Weights of a small transformer language model: rotary positions.
Each number is 128 + 32 x the weight over its row's rms, rounded and kept within 0 to 255. Layers, rows and columns count from 0. The size above them is the row's rms in percent of the matrix's.

# layer 5 MLP up, 1216x448, rms 0.0596, rows 215-235, columns 224-335
size [ 94 101 101 102 101  93  98  95  94 104 101 103  99 100  94  99 100  97 104 101  99]
[[143 133 108 111 142 134 120 168  97 122 121  78 115 141 124  92 157 175 170  83 122 154 200 197 134 121 122  80 128  98 149 107 145  82 144 102 129 172  96 165 164 115 160 171  95 125 127 125 131 132 144 106  96  92 114 107 136  95 157 127 169 104 128 176  96 154  72 122  75 141 101 131  87 103 109 180 146 129 165 127 133 140  99 110 147 158  91 101 101 143 161 151 122 129 114 187 147 176 110 133 150 129 146 193 173 115 109 129 123 155 101 105]
 [162 174  90 130 153 192 115 106  63  76 124 113 149  93 132 190 131  64 127 115 159 146  95 188 116  89 115 146 146 108 203  95  93 103 147 109 163 115  98  91 116 108 203 116 186 166  81 125 158 112 162 161 176 141 150 155  64 146  85 113  99  96 112 158  92  91  70 113 183 127  90 146 128 109 110 115 150 126 175 115 128 142  90 173 124 163 132 120 133 147 140 170 119 172  96 104 134 125  87 168 150 141 145 159 136 126  67 127 164 153 128 207]
 [141 144 137 134 158 108 152 177 118 138 107 178 117  77 140 137  94 121  81 186 142 142 156 102 116 197 118 155 105 125  90 161 114 112 102 148 179 128  84 127 103 144 169  91  62 155 138  83 181  99 120 150 138 122 128  98 117 154 118 125 151 146  98 123  97 121 148  96  88 138 112 136 147 149  92  53 152 130 146 193 122  95 132 118 135 185 149 134 111 137 150 139 110 123 159 131 215 110 127  87 164  99 158  79 193 143 197  78 163 173  74 109]
 [ 92 165  74 111 129  73 139 167 114 120 104  94 114  94 126 120 145 190  86 132 147 174 144 123 176 135 110 145 106 152 148  88 140  97  92 176 118 134 154 101 104 131  83 107 150 110 100  76 132 143 132 131 128 105  93  61 106 123  86 101 149  79 127 141 125 105 115 130 135 124  79 129 100 119 156 120 128 119 151  61 133 127 108 155 168  90 138 101 107  98 219 118 125 105 121 126  84 144 193 182  51 191 159  74 149 124 172 120 131  79 130 132]
 [ 99 103  93 158 171 130 139 106  89  99 131 177 202  91 116 114  99 163  77 165 165 149 182 116 125 114 131 104 110 128 167  76  60 169 132  43 122 148 145  88 134 182  92 166 167  88 167 138 149 131 177 141  98 119 179  92 129  92 110  97  83 131 125 125 136 122 203  99 127 195 155 190 113  95  85 103 147 173 121 131 116 143 118 173 135 146 123 157 158 122 100 128 131 126  94 111 140  91 130 130 146 140 119  87 142 146 188 129 142 147 142 117]
 [140  79 118 178 113 102  94 154  96 182 150 156  94 103 164 102 130 163 129 143 122 119 160  75 140 105 135 142 102 120 140 189 174 145 138 167  76 129 101 155 116 158 140 179 114 130  93  85 146 146 147  90 178 166  99 103 123 122 138 103 153 176 117  76  82 161  94  78 153 144 106 123 113 169 175 149 125 107 127  58 113 118  88 118 139  86 131 190 131 186 123 133 135 127 163 129 148 152 171  91 168  87 148 121 139 132 104 167 109 113 123 226]
 [181 109 111 119 135 152 142 159  93 144 102 130 108 138 147  95 106 153 147 122  88 118  83 111  82 127 128 113 107  97 129 123 101 128 151 152 173 147 192 122 183 135 157 110 152 134 171 106 182 121 133 151 108 154  67 200 129 164 132 104  74 115 129 132 135 150 179  96 123 135 125 135 180 132 115 149 111 121 133  95 135 141  56 130 105 151 154  96 175 113 140 115 190 160 129 126 112 149 104 146 155  89 120 160  88 139 140 142 141  99  93 127]
 [ 91 148 152 108 144 139 114 162 141  98 114 120 137 119 174 119  86  95 103 167 159 117 130 121 155 170 149  96 145 110 127 121  80 104  97 109 133 169  96  81 122  85 176 126 126 117 126 116 153 104 107 175 131 164 107 181 209 111 225  70 110  98 128 162 103 137 123 112 116 154  85 161  96 141  88 112 151 144 146 160 103  91 166 138 133 131 108 150 139 114 129 100  70 110 154 122 154 106  96  64 168 117 171 168 163 188 103 127 168 173 117 128]
 [ 87  84 107 126 104 109 140 132  74 167 139 107 130 111 177 160 156 115 141 111 130 111 113 112 133 117 125 140 156 153 160 150  96 106 160 134 167 106 127 155 113 116 157 139 118  88  92 146 178  87 112 129 157 116 158 152 152 160 139  78 148 125 118 106  97 188 115 150 118 182 190 158 108 166 126  77 156 143 113 123 158 110 151 128 136 153 101  89 108  88 146 159  81 122 111 113 140  88 126 135 157 155 107 104 110 142  80  76 113 167  86 179]
 [102  92 144 167  80 123 151 157 150 142 165 138 102 151 160 126 119 122 111 227  92  93 196 113 125 116  95 146 131 135 121 125 134 129 144 118 116 183 118 128  76 110  85 123 158  91 136 132 109 130 158 126 118  68 153 109 132  84 135 120  55 133  78 148  69  61 140 135 127  69  61 119  89  84 121  84 110  39 168  57 149 176 147 113 149 154 123 158 109  92 114 122 160 146 183 153 161  97 105 103  84 160 133 174 145 177 138  86 151 152 130 151]
 [123 113 126 129 188 200 162 120  79 140 108 129 179 145 104 129 143 104 109  31 113 106 154  85 179 131  84  72  93  72 138 119 107 105 170 135 118 102 143 125 125 101  92 172 118 142 123 187  91  95 213 124 105 136 113 113 127 112 114 138 165 113 170 144 151 105  84 116  75 204 115 148 134 101 166 138  90 110 132 106 116 123 115  78 159  97  89 126 118 171 173 134 116 143 172 116  75 131 131  96 119  51  94 101 154 126 138  89 116 118 143  98]
 [132 149 131 160 116 102 166 211 134  88 132 166 147  85 196 160 101 186 158  87 126 127 143  96 115 106 156 123 172  96 186 122 123 105  93 145  83 141 134 124 122 143 142 189 117 139 106 120 174 134 158 110 167 170  74 130 135 121 180 109 149 109 118 117 173 149 140 142  93 128 148  83 146 128 108 152 135 122 160 125 135 129  74 135 122 114 113 101 134 108 111 130  97 129 112 184  74  94  92  88 155  96  84 136 190 103 130 141  99 157  89 104]
 [184 115  95 123 173 126 105 127 160 123 161  99 109 121  54 101 116  93  74 107  64  94 165 116 101 103 109  99 140 103 115  87 100 178  89  90 106 110 193  79 151 117 118 130 184 144 136 166 156 166 168 152  89 115  91 137 158 214 149 180 113 112 146 107  86 157 120  82 144  99 160 145 129 114 147  99 171  91 127 117 171 111 128 122 111 116  86 101 171 142  96 149 150 112 201 129  69  73  96 101  97 161  75 113  68 139 120 136 132 125 156 181]
 [105  80 144 128 101 154 125 171 111 126 108 138 151 140 141  65 108 155 128 104 121 102 158 186 152 133 121  68 144 142 161 113 103 112  56 160 104 133 128  54  92 165 110 152 141 155 145 180 107  79 112 121 166 126 173 129 160  70 115 110  94 112 121  99  89 113 118 139 140 134 136 123 151  70 130 132  65 115  74 101 133 134 115 129 124 154 166 167 101 128 146 140 113 133  85 121 166 106 148  83 106 113 163 123 142 146 130  66 106 149 122 122]
 [ 86  76  84 112 135 166 132 159 132 154  71 143 108  83 172 150 105 114 145 131 108 198  88 133 117 212 106 110 124 133 151  99 136 146 108 105 112 175 122 102 202 112  98  98 133 132 102 153 147 148 164  68  63 106 139 114  63 139 197 143 152 127 110  98 131 132  82 142 114 117 157 141 142 150 139 161 117  83 174  75 115 157  97 105 123 109 141  64  63 127 177  74  76 128 106  91 129 165 154 138  85  91 138 171 157 145 204  81 160 116 122 123]
 [130  89 110 134  84 142 177 119 163 140 197 155 141 113 100  73  81 106 171  93 161  99 204 138 155 109  80 124 130 166 139  94 139 133 137  49 108 105 125 143 125 133 142 123 137 131 151 149 124 159 171 110 167 148 159 161  79 108 120 146 102 187 140  65  78 111  92  91  97 157 109  69 139 119 103 189 129 141 153 192 119 146  90 165 162 121 157 137  41 177 113  86 138 120 155 152 156 122 167 167 123 153  74  73 159 143  75 125  57 167 169 118]
 [142 131 136 116 126 124 148  93  98 148 119  82 137 115 173 134 184 219 130 137 156 126 122 120 173  87 158 152 127  99 151 101 138 118 127 121 114 117 112  60  79 125 104 149 142 113  99 140 107  98 176 133 156 143 140 152 144  96 135 144 103 165 142 118  92 133 159  95 119 120 169  48 153 127 130 110  90  69 165  97 153 118 114 137 131 125 152 197 144 160  88  36 106 108  94  92 120 160 104 121 187 152 158 118 156  65 131 136 127 154 115 151]
 [133  89 155 138  98 119 156  96 182 127  81 120 101 151 140 136 153 146 187 143 171 122 154 124 114 137 132 132 140 148 124 105 109 145 150 121  95 127  92 145 155 145 114 212 150 109 152 146 127 100 134 166 191 144  92 137  96  93  65 160 123 107 180 109 132  94 103 113 107  97 123 125 154 108 133 116  98 214  94 103 134 142 152 147 104 131 104  83 179  79  79  88 121 144 143 148 135 181 127 137 111 174 121 127  84  99  89 162 139 127 100 158]
 [ 57 148 151 136 133 158  80 174 140 150  97 103 115 102 110  97  95 147 114 161 141 174 155 180 179 117 140 116 123 142 115  87 130  66 174  78 104 103 112 147 130 150 163 140 209  96 120 182 142 127 148 129 227  69 153 183 138 124 156 141 188  59 110 157 143  66 110 177 177 144 101 132 149 140 131 171 135 108  99 145 123 100  90 130 129 131 114 149 115 115 166 154 191 129  96 121 122 115 104 152 168 108 173  99  83 104 131 149  98 200 101 111]
 [144 126  84  50 141 202 131 139 130 137 157 141 116 104 105 114 140 138 149 108 123 109 108 120 132 145 144  89 130 139 166 130  79 105 107 139 123 100  86 112 134 156 122 156 133 131  65  94 109  82 188  92 134 153 126 182 188 112  78 128 128 106 174 127 110 178 182 131 121 136  89  95 151 134  94 112 143 141 132 105 132 196 110 139 138  85  81  98 121 109 146 103 111 178  87  50 106 114 128 140 145 109 105  84 116 117 124 166 102 149 184 129]
 [ 82 105 111 102 108 119 152 117 134  65 109 158 121 131  96 175  83 128 165 158 106  68 141 103 123 135 100 172 110 148  71 140 110 138 101 119 133 104 112 106 107 113 168 198  80 176 116  91 167 134 152  94 143 109 199  96 110 181 128 172 140 106 162 106 161 126 146 174 165  40  69 163 182 186  78  67 150 120 150  96 127 168 113 224 120 109 167 157 241 105 131 154 129 146 145 151 106 118 115  83  91 124 134 110  82 100 114 142 157 100 116 161]]
# layer 5 MLP down (transposed), 1216x448, rms 0.0574, rows 215-235, columns 224-335
size [ 95 105 101 104 100  93  99  97  97 102 101  97  99 101  85 103 100  99 104  95  96]
[[106 103 144 148 145 153 137 139 129  98 140 120 117 147 109  84 144 125 152  72  89  93 121  66 121 113 110 152 157 185 144 156 112 103 130 127 146 129 117 102 157 155 102  91 172 141 134 120 117 108  99 145 118 130 148 131 156 149 190 140 196 116 127 155 134 151  95  85 141 175  89 142  93  67 115 123 134 101 152 112 172 139 192 151  97 174 105  96 154 127 124  86 132 202 139  99 132 135 107 182 150 146 152  95  53 109 129 145 114 105 195 100]
 [124 119 163 118  87  93 133 164  92 158 106 134 166  81  77 147 143 172 144 109  77 127 107 128 140 145 107 174 182 123 150 131 134  44 142 157 112 105 142 107 167 157 107 106 106 154  98 143 110 155 116  99 164 139 125  94 115 104 121 130  92 140  92 177 110 156 141 145 139 141 108 103 163  96  92  73 115  85 156 141  95 136 166 115  96 119 173 136 195  82 123 181 117 158 130 121 153 157 152 196 133 109  93 149 208 112  86 127 158  94 145 153]
 [130 139 116 147 172  81 184 107 126 119  80 117 167 163  93 100 127 100  85 131 133 202  92 105 100  90 127  92 114 146 121 122 119  89  79 130  55 140 109 118  99  85 175 122 168 106 178 155 161 137 176 144 140 129 133 111 103 131 108 114 106 123  97 137 227 144 141  85 139  76 110  93 104 138 153 110 140  67 113 125 126  56 172 114 147  88 169  84  97 129 110 163  91 108 162  94 140 138 107 159 174 138 158 133 187 141 154 122 115 165 145 120]
 [ 67 111 165 141 142 134  76 150 150 136  94 158 118 141 135  75 144 116 128 121  95 123  99 137  88 159 142 131 159 131  95 151  77 112 140 127 116  80  87 151  58 140 200 120 117 126 134 128 103 133 141 122 160  95 108  91 124  84  98 162 133 132 105 176 126  89 159 110 126 183  81  96 146 140 133 110 117  75  56 145 123 161  76 137 165 111 123 121 118  85 126 171 104 127 123  88  69 136 112 127 145 135 119 160 124 119 149 200 159 119 123  43]
 [129 166 122 132 107 147  88 166  83 138 177 162 173  72 140 114 123  80 123 143  69 127 164 115  95 121 117 139 127 157 120 120 139 160  99 134  87 186 122  85 182 151 160 131 147 139 175 172 141  69 191 105 112  73 147 131 141  80 174 123 125 142  90  56 137 118 139 212 146  75 144 130 145 130 181 147 142 172 145 129 114 116 132 124 121 119  65 168 129 151 127 125 126 134 173 119  82 134  87 114 131  89 120  96 154 160 167 127 136 121 130 123]
 [110  13  99 117 127 121 127  89 181 146 150  97  81 126 116 162  76 158 121 155 160 107  82 163 130 158 131  76 160 168 159 168 152  86 109 174 180 160 109 113  84  91 149 175 100 150 127 125  88 140 107 145 126 138 170 173  79 132 172 138 152 164 157 143 138 125 116 132 114 108 129 132 102 108 113 132  65 163  95 147 119 175 100 115 118 134  98 104  79 106  85 124 123 174 160 131 142 143  99 154 104 109 126 188 178  58  87 155 150 103 136 142]
 [173 104 160 129 117 133 139 159 126 174 113 147 174 103 112 137 112  92 132 139 176 113 104 128  80  77 193 170 115 135 150  59  78  98 186 217 162 164 122 100 125  94  79 143 138 154 120 142 111 163 123 158 106 182 150 107  70 123 180  60 104 179  92 123 138 115 123 118 133 106 100 112 108 105 114 104 125 156 120 129 112  88 107  62 146 130 148 101 102 174 131 138 189 177  67 130 105 187 161 128  73  82 146 151 124 161  51 133 136 154 124 104]
 [162 171 100 178 167 113 119 104  97 166 132 166 111 117 132 133 132  98 191  85 108 156 123  79 120 150 163  65 124 129 123 105 154 131 127  75 114 128 130 116 143 148 162 159 108 150 141 115 171 130 175 129  83 104 131  69 100 120 156 107  52 152 202 184 133 171 149 152 149 117 147 149 124  98 172 122 167 101 136 110 105 101 121 127 122 129 120 123 142 179 146 128 131 168 147 129 109 106 127 121 113 151 114 131 227 165 150 122  89  83 137 159]
 [202 196 172  71 147 199 117 126 129 125  98 128 145 102 122  79  89 163 153 223 108 104 133 164  96  81 167 122 115 127 138  90 166 125 107 137 192 103 146 170 148 142 121 171  91 136 127 100 112 166 147 161 114 178 151 108 118 125 182  83 175 103 150 104 116 126 153 175 150 113 109 160 131  84  84 117 110 186 186  88 115 154 136  85 123 139  72 142 108  91  93 124  99 123 138 116 125  82 181 143  96 163 178 148  98  76  97  87 171 215 142 113]
 [132 126  94  65  97 133 102 172 163 122  93 134 212 179 133 141 162  96  91 100 134 164 111 151 142 124 133 158 153  90  60 116  70 167  98 116 128 181 114 123 160  98 100 149 112  73  99 190 132 131  83 107  95 168 111  96 188 121 118  81 134 156 139  80 117 147  95 150 106 154 165 119 106 102 135 161 147 130 134 183 100 172 120 128 126 128  94 144 126  88 123 115 176 102 102 171 149 101  69 113 133 130 161 157 118 126 116 101 136 128 104 129]
 [204 103 175 110 184  81 169 113 208  63  78 111 149 111 146 106  62  82 181  78  93 181  90 148 156 164 153 112  95 121 166 127 146 147 131 164 126 144 161  84  96 130 112 157 161 108 128  66 193 113 111 110  49 144 125 148 127  82 138 123 121 101 185 155  85 156 121 137 123 113 142 106  96 126 103 170 141 169 106 139 141 114  87 107 173 125 167  67 104 139 139  84 149 110 128 154 103 105 165 130 171 137 119  76 137  64 165 152 105 120 122 118]
 [ 71  59 213 155  73 114 156  88 140 133 114 149 126  68 104  71  63  77 109 127 129 172 129 151 157 132 125 170 122 139 117  86 105 116 138 173 123 108  98 189  75 127 143 143 102  66  76  94 103 125 143 125 169 146 134 157  83 111  96 104 180  77 180 106 149 112 168 173 110 139 114 124 103 108  82  61  64 152 114 139 146 123 125 123 130 100 135 164 168 162 138 149 161 111 101 175 106 110 169 102 117 174  55 158 159 171 172 168 165 137  86 153]
 [131 132 165 158 213 142 124 152 105 114 135  73 120 116  89 116  93 129  97  70 159 206 114 141 141 104 143 124 153  78  99 135  93 163 115 138 131 160 155  98 173 139 116 202 151 137 154  90 117 123 168  55 176 102 155 125 183 154  74 131 101  77 170 162 164 169  79 100 113 171 185 132 125 110 148 102 119 150 124 138 102 132  97 146 154 213 151 111 146 142 113 120  83  98 142  76 196  44 138 155 138 143 126 199 134 127 110 120 109 135 157 109]
 [145 163  84 169 127 110 110 157 144 120 131 125 112 121 124  89 128 123 112 145 125 132 129 188 163 160 109 127 101 122 112 134  79  92  97 160  45 126 125  38 170 178 141 153 131 141 155 124 175 142 199 112  78 153 145  90  82 115 134 125 127 168 103 134 119 106 150 188 152 147  94 104 119 113 122 141 125  88 117  83 179 161 123 123 172 179  88  99 109 138 124 168 130 130 174  51 120  76 153 100  94 104 164 187  95 127 144 123  86 111  49 141]
 [103 162 171 159 138 146 118 212 108 111 124 144 165 101  98 134  91 169 115 121 148  87 107 139 148  66 108 129  90 104 112 110 111  92 154 164 111 152  97 111 181 100 159  85 170 110  94  82 104 151 120 152  71 184  99 104 172 105  80 111  69 142 119 138 159  92 156 133 114 164 186 171 133 133  89 113  25 109 120  78 175 121  78  56 175 123 206  88  66  67 141 143 120 130  88 134 101 165 133 101 103 162  69 142 150 116 176 141  97 132 146  83]
 [148 112 111 136  68 114  80 116 138 135 116 150 105 191 111 119  99 163 115  80 168 170 192 159 150  88 127 100 121 152 122 110 145  98  92 141 151 141 134 153 139 125 132  83 130 145 112 118  86 106 147  72 102  59 151 111  83 162 132 149 124 167  75 150  88 138  44  85 120 123 137 137 157 149 157 128 107 140 104 144 142 161 127 133 126  85 106 113 141 215 125 102 107 102 123 143 168 137  76 132 168 186 103 153 154 174 156 137  90 132 151 140]
 [130 134  93 165 161 130 109  92 105 135 127 135 132 117 101 116 137 160 135 111 128 123 126  97 155 164 110 118 129 102 129 109 167 169  93 138 118 158 109 143  75 223  81 146 106 217 146 135 126  97 193 135  92 110 165 206 188 115  95 135 137 125 111 184 124 149 210 165 111 138 132  71 113 137  68 131 115 105 137 129 115 124 137 135 147 108 152 154 125  89 157  98 102  35  72 113 136 172 108  68 164 144 139 154 126 149  76 116 147 128  76 106]
 [114 180 134 143 121 145 155 148 101 126  28 170 140 141 121  69 119 165 122 112  85 100 179 130  98 105 133 146 111  87 108 119 112 175 139 168 107 142 116  67 121 188  82  82 169 138 113 143 154  53 118  58  99 185 165 104  87 141 103 112 125 117 144 144 144 154 116 112  99 129 105  85 156 143 120 172 199 135 123 196 163 100 134 155  99 199 109 143 102 169 127 105 138 125 128 129 161 107  85 103 148 184 114 158 203 147  95 146 112 106 127 162]
 [134 134 144 147 116 152 100 108 169 138 110  91  86 108 162 142 185 163 101 100 107 148 164 108 135  81 167 150 123 138 156 139 132 114 130 103 102 103  97 148 139 159 132 152 182  77  87 148 130 109 131  86 149 148  73 150  97 167 178 133 145 104 177 167 101 126  27 198 170 144 127 130 114 116  81 140 165 172 117  99 137  77 104 179 176 181 150 121  69 154 112 152 181 147 156 117  80 176 145 121 107 125 138 128  98 170 138 118 176 114  89 174]
 [148 142 173 150 173 110 138  90 130 109 172 171 119  75 140 174 144 131 231 126 137  82 124 155  93 136 131 103 146 125  96 137 126 180 152 185 150 163  99 115 174 152  98 137  85 150 105  88 114 136 119 155 128 132 133 152 169  68  95  93 124 143 192  94 149 105  67 160 110  66 149 109 115 105 156 114 195 116 138 193  83 122 108 109 137 139 111 132 137  58 143 125 125  56 131 123 168 193 180 136  69 104  65  65 131 133 154  75 180  65 122 119]
 [114 158 128  85 171 143  83 150 126 137 145 179  92 109 142 122  86  91 147 145 152 127 172  90  85  93 134 100 115 170 120 145 103  52 145  72 141 115 105 139  81 191 157 151 116 144 109 140 153 130 122 106 148  92 143  74 148 161 208  97 137 117 115 105 147  73 134 157 132 148 161 164 145 174 137 110 173  87 142  49 182 198 146 142 128 110 150 136 118 121 153 142 139  88 175 178 158 141  85 157 124 135  61 152 121 177 159 163 111 103 147 182]]
# layer 5 MLP gate, 1216x448, rms 0.0569, rows 216-235, columns 224-335
size [ 98  98  95 104  94 105  99  97 104 103  95 103 100  96  93 102  99 100  95  99]
[[ 80 130 141 168 135  71 147 131 112 115 158 140 123 158 156 180 158 148  53  88 126 153 113 110 155 116 116 106 126 105  85 151 119 116 124  77 126 168 141 113  75 110 110  97  97 145 107 163 170 174 116 169  63 107 150 153  89 137 103 118 191 166 146  85 129  91  94  86  91 203 128  94  86 127 100 111 121 120 175 136 165 152 133 110 150 109 158 111 125 157 135 197 109 177 158 135 151 130  57 182  75 162 115 109 125 140 146 108 134 156 159  96]
 [100 115 102 163  76 189  96 170 170 161 111  65 103 140 102 116 153 189 113 160 109 115 152 111 154  90  97 137 138 154 203 127 146 104 176 186 161  90 151 152 115 148 113 175 138  77 140 124  91 165 134 142 171  98 143  99 136  85 101 117 141  70 111 175  76  94 112 105 148 100 180 103 108 125 107 132 121 120 139  86 120 139 156 106 138  93 148  92  49  93 134 171 127 105 126 149  83 135 113 126  88 165 115 170 144 172  93 156 117  72 190 105]
 [154 171 114 127 131 164 112  24  94 129  88 148 148 129 115 124 126  78 178 126  98  73 148  70  88 136 145 135  80 182 155  82 102 150  80  60 118  83 172 183 167 166 117  66 115 109  87 146 133 128 154 109 150 161 162 100 111 119 113 154 107 163 159 161 136  60 142 143 118 114 118 153 129  89 105 120 103 182  63 157 143 146  85 179  86 144  83 113 156 124 110 138 151  97 103 117 129  94  87 149 122 148 125 122 176 192  84  98 112 150 158  77]
 [152  77 141 154 125 109  82 118  75 116  97 152 142 179 134 104 118 125  86 172 128  49 141 103 105 136 133 132 161  88 128 160 136 171 124 102 113 131 155 141 158 176 108 124 134 150 149 109 144 148 115 143 109 177 132 102 122  86 101 114 115 120  72  93 133 133 133 113 143  56 160  90 141 151 120 140 141 173 167 127 112 104 120 168  84 130 181 172 138 151 146 175 106 169 130 120 124 102 107 102 125 164 134 143  79 170 123 133 186 161 119 185]
 [ 58  98 105 108 171 153  96 147 128  56  76 104  91 146 133 117 132 110 135  93   8 102 127 136 155 136 137 132 104 127  36 118 165 143 171 121 118 169 162 110 122 154 123 133 128  87  87 106 145 124 114 135 152 146 132 125 120 134 143  83 137 188 100 171 129  94 150 141 177 146 155  98 166 145 155 150  67 130  93  64  72 153  45 107 114 137 102 108 118  94 153 142 173  41 158 118 115 154 124 122 116  72 143 100 107 138 161 157  63  84  69 155]
 [149 127 158 143  86 114 143 133 128 136 156 102 158 179 176 128 155 138 154 146  99  72 132 108 141 120  96 162 169 102 103 177 189 116 127 107 108 117  70 115  94 144  93 166 139 155 171 154  94 173 119 200 163 139 136 151 196 104 159  64 113 114 100 171 101  97 125 159 166 110 150 107 164 206  77  62 150 141 159 101 198  96 147 150 140  80 119  99 150 114 105 139 110  89 146  74  80 141 100 115 190 127 150 146 139 148  78 115 201 165 133  77]
 [120 123  93 167 142 104 115 119 127 108 182 126 125  88 110 123 130 114 135  95  53 159 177 150 123  83 146 138  83 174  37 131 131 129 104 206 119 161 167 134 118 104 122  92 107 150 147 141 208 127 174 204 152 134 205  80 117 182 133 110 152 130 130  93 147  70 114 139 135  70 155 123 114 115 190 122 114 153 142 129 131 100 147 138  66  93 140  67 104  96 104 126  87 107  71 173 109 175 100 116 166  99 133 160 122   7 114 136  54 112 172 156]
 [119  63  98 162  98  45 128  69  94 155 120 119 181 168 152 157 134 110 146 134 164  93 125 168 121 141  97  53 135  71 148 159 114 144 121 100 154 121  97 142 152 131 122 150 124  72 160  90  91 107 165  75 171  58 121 135 112 121 155 136 115 127 131  97 129 132  74  76 123 140 159 112  60 132 153 148  66 131 122 151 170 129 103  58 117 139 156 104 110 110 120 160 179 156 192 122 171 217  77  72 148 151 150  94 140 166 140  95 161 112  87 120]
 [158 107 175 156 122 110 125 124  93 121 130 105 127  96 127 113  94 133 159 160 131  96 141 119 152 130 126 127  73 202 122 147 147 200 100 175  63 134 124 222  88 149 114  86 130 126 158 123 147 136 103  88 135 117 100  87 146 122 113 128 183 133  98 108 138 162 137 154 102 146  94 170  74 132 130 169 139  68  88 102 127  82 105  90 150 134 157 161 152 162 127 132  87  80 162 132 125 231 143 164 100 115 115 173 113 151 134 142 150 119 151 134]
 [145 123 163 102 141 111  61 129 123 140 131 110 141 178  80 127 114 147 116  51 108 152 151 172 131 131  92 100 121 126 168 125 175 138 151 122  90 117 126  69  51  76 113 126 104 173 122 120  77 143 127 115 143 184 159 175 130  85  99 133 127 127 145 105  79 104 151 147  91 128 152 124 111  81 134 128 203  46 136 109 129 112 116 142 136 101 139  50 103 131 149 116 155 116 125 143 119 132 150 121 167 123 172 192 119 168 161 200 164 124 148 104]
 [163  73 176 173 111 150 156 132  98 125 172 127 115 132 184 114  95 115 145 151 156 170 146 100  60  90  95  94 137  89 119  79 143 162 148 194 178  89 122  84 146 120 220 119 151 149 156 108  87 107 121 120 168 136  85 165 104 105 134  86  80 142  65 144 153  98 144 145 118 120 125 128 130 120 172 113 120 139 146 110 147  90 125 115 144  90  76 130 107 138  83 178 147 134 140 132  77 139 157 100 134  88 109 129 167  86 109 127 145 149 157  91]
 [164 109  90 111 188  91 118 108 133 170 168 148 130 130 146 145 134 103 132 116  64 109 129  88 106 120 120 155 116 121 162 106 115 166 173  93  92 177 227 106 178 165 192 123  92 110 121 141 107 181 196 130 152 147  90 141 130 159 181 130 136  86 135  99 142 139 109 139 129  97 125  92 110 122 142 126 141 103  84 181 164 107 180 147 125 168 100  77  93 102 169 123 110  99 104 144 115 122 105 157  97  98 107  95 168 109 132  99 154  87  98 157]
 [127 151 117 110 150 170 160 107 183 101 143 121  99  87 100 127 152  90 172 101 199 137 200 124 130 164 160 167 157 174 192 100 106 141 211 122 141 125  76 167 141 112 100  64 129 119  86 120  89 139 138 134 113 134 109 121 160  90 131  90 101 111 116 126 181 116 203 112 106  76 144 144 116  72 159 139 129 163 105  92  76  83 105 151 113 134 105 121 140 124 101 137 154 147  92  85 143 151 141 119 103  88 123 120 131 199 139  72 167 168 163  95]
 [158 148 136 143 161 208 125  61 122  85 106 134  97 185 142 150 149  95 131 171 112 113 116 140  97 180 100 147  81 143 114 149 117 146 138 176 131 150 166 125  76 152 167 142 131 146 165 131  96  51 152 154 147  73 138 152 108  99 141 168 107  56  94 114 133 159 177 144 100 195 192 118  87 110 101 128 107 114 134 153 178 178 115 116  48 131 108 118 154  73 167  75 126 144 128 134 149 141 153 137  63  64 142 132 163 133 148  97 131 154 135 127]
 [ 92 110  54  80 131  83 167  97 128 158 117  97  80 147 156 103 120 130 116 101  94 148 154 166 146 130 204 121  79 143 120 126 172  66  83 106 146  86 136  61  98 106 115 142 174 107 138 104  78 154  77  90 143 107 137 116 120 144 165 167 131 137 143 148 126 107 149 116 117 130 123 120 138 168 123 140 126 122 145  94  76 133  97 141 116 131 128 148 130 102 129  67 154 109 164  82 120 172  87 127 106 144 159 121 122 143 144 197 131 193 160 105]
 [102 139 118 137 105 128 146 138 136 136  76 146 107  77 164 135 118 104 102 147 104 148 137  89 173 134 177 156 104 137 118 105 115 147 140 153 182  96 127 166 101 133 137 117 119  72 111 103  89  97 124 115 100 127  75 145 124 127  99 159  98 134  88 166 159 158 134 164 112  84  93 149 147  83 164 158 168 145 134 168  97 134 158 114 103 123  58 104 119  56 116 173 204 150 164 168 162 138 114 170 167 166  68  70 156 181  87 135 160 159 157 142]
 [117 134  79 154 104 162 138 142  76  88 150  99  95 162 202 136 116 114 113 140  96 145 132 184 184 146 132 168 113  83 119 145  93 108 117  81 186 135 108 144 164 112 167 169 116 123 141 129 116 130 169 139 134 130  67 172 114 123  79 155 174 172 132 115 118 105  69  98 138 149  80  96 179 166 103 156  86 137 118 125  60 110  74 120 172  84 175 164 189 150 189  79  96 120 144 151 112  93 136 122  94 126  91 111 111 120 162  92 113  44 175 132]
 [107 196 139 150 121  97 119 182 161 160 125  99 122 110 179  62 128 173 148 103 103 142 195 149 121 112  91 129 114 197 193 136 124 122 136 155 140 140 154 108 139  90 127 121 101  96 105 161  76 167 157 145  87 182 167 147 135 173 160 148 148  54 163 201 151 178 112 140 139 178 143 136 118 116 102 158 140  79 104 131 153  97 120 168 118 118 152 123 104 125 147 135 106 129 115 116 142 139  91 143 118 147 118 114 178 135 152  66 162 158 138 129]
 [145 183 147 114 164 170  88 112 116 114 136 148  90 158 125 130 116 153 118 137  94 146 153 135 117 146 166 143 135 209 116 152 172 142 119 189 135  91  99 130 123 110  71 122 102 102  83 121  97 125 192 174  93 177  80 122 160 149 149 103 147 139 124 126  85 104 132  81 131 144 134  83 189  96 139  74 101 117 141 158 144 156 120 148 143 176  87 133 179 150 127 126 133  56 116 139  95 133 133 133 160  99 153  93 118 109  62 105 169 157 107 137]
 [127 160 164  72 106  89 145 137  91  96 143  62  87  68 147 125 127 103 122 103 167  95 134 115 146 148  95 139  97 122 217  94  87 121 125 125  79 112 114  89 161 162 120 125 137 106 131 100 155  86 135  98  96  79 130 113 144 155 193 177 140  53 116 212 126 154 133 114 164 174 133 132 123 125 139  79 103 137 136  75 111 166 125  92 106 180 127 179 156 120 124 136  89 134  94  78 145 206 140 126 161 120 142  86 110 174 124 147  99  88 151 111]]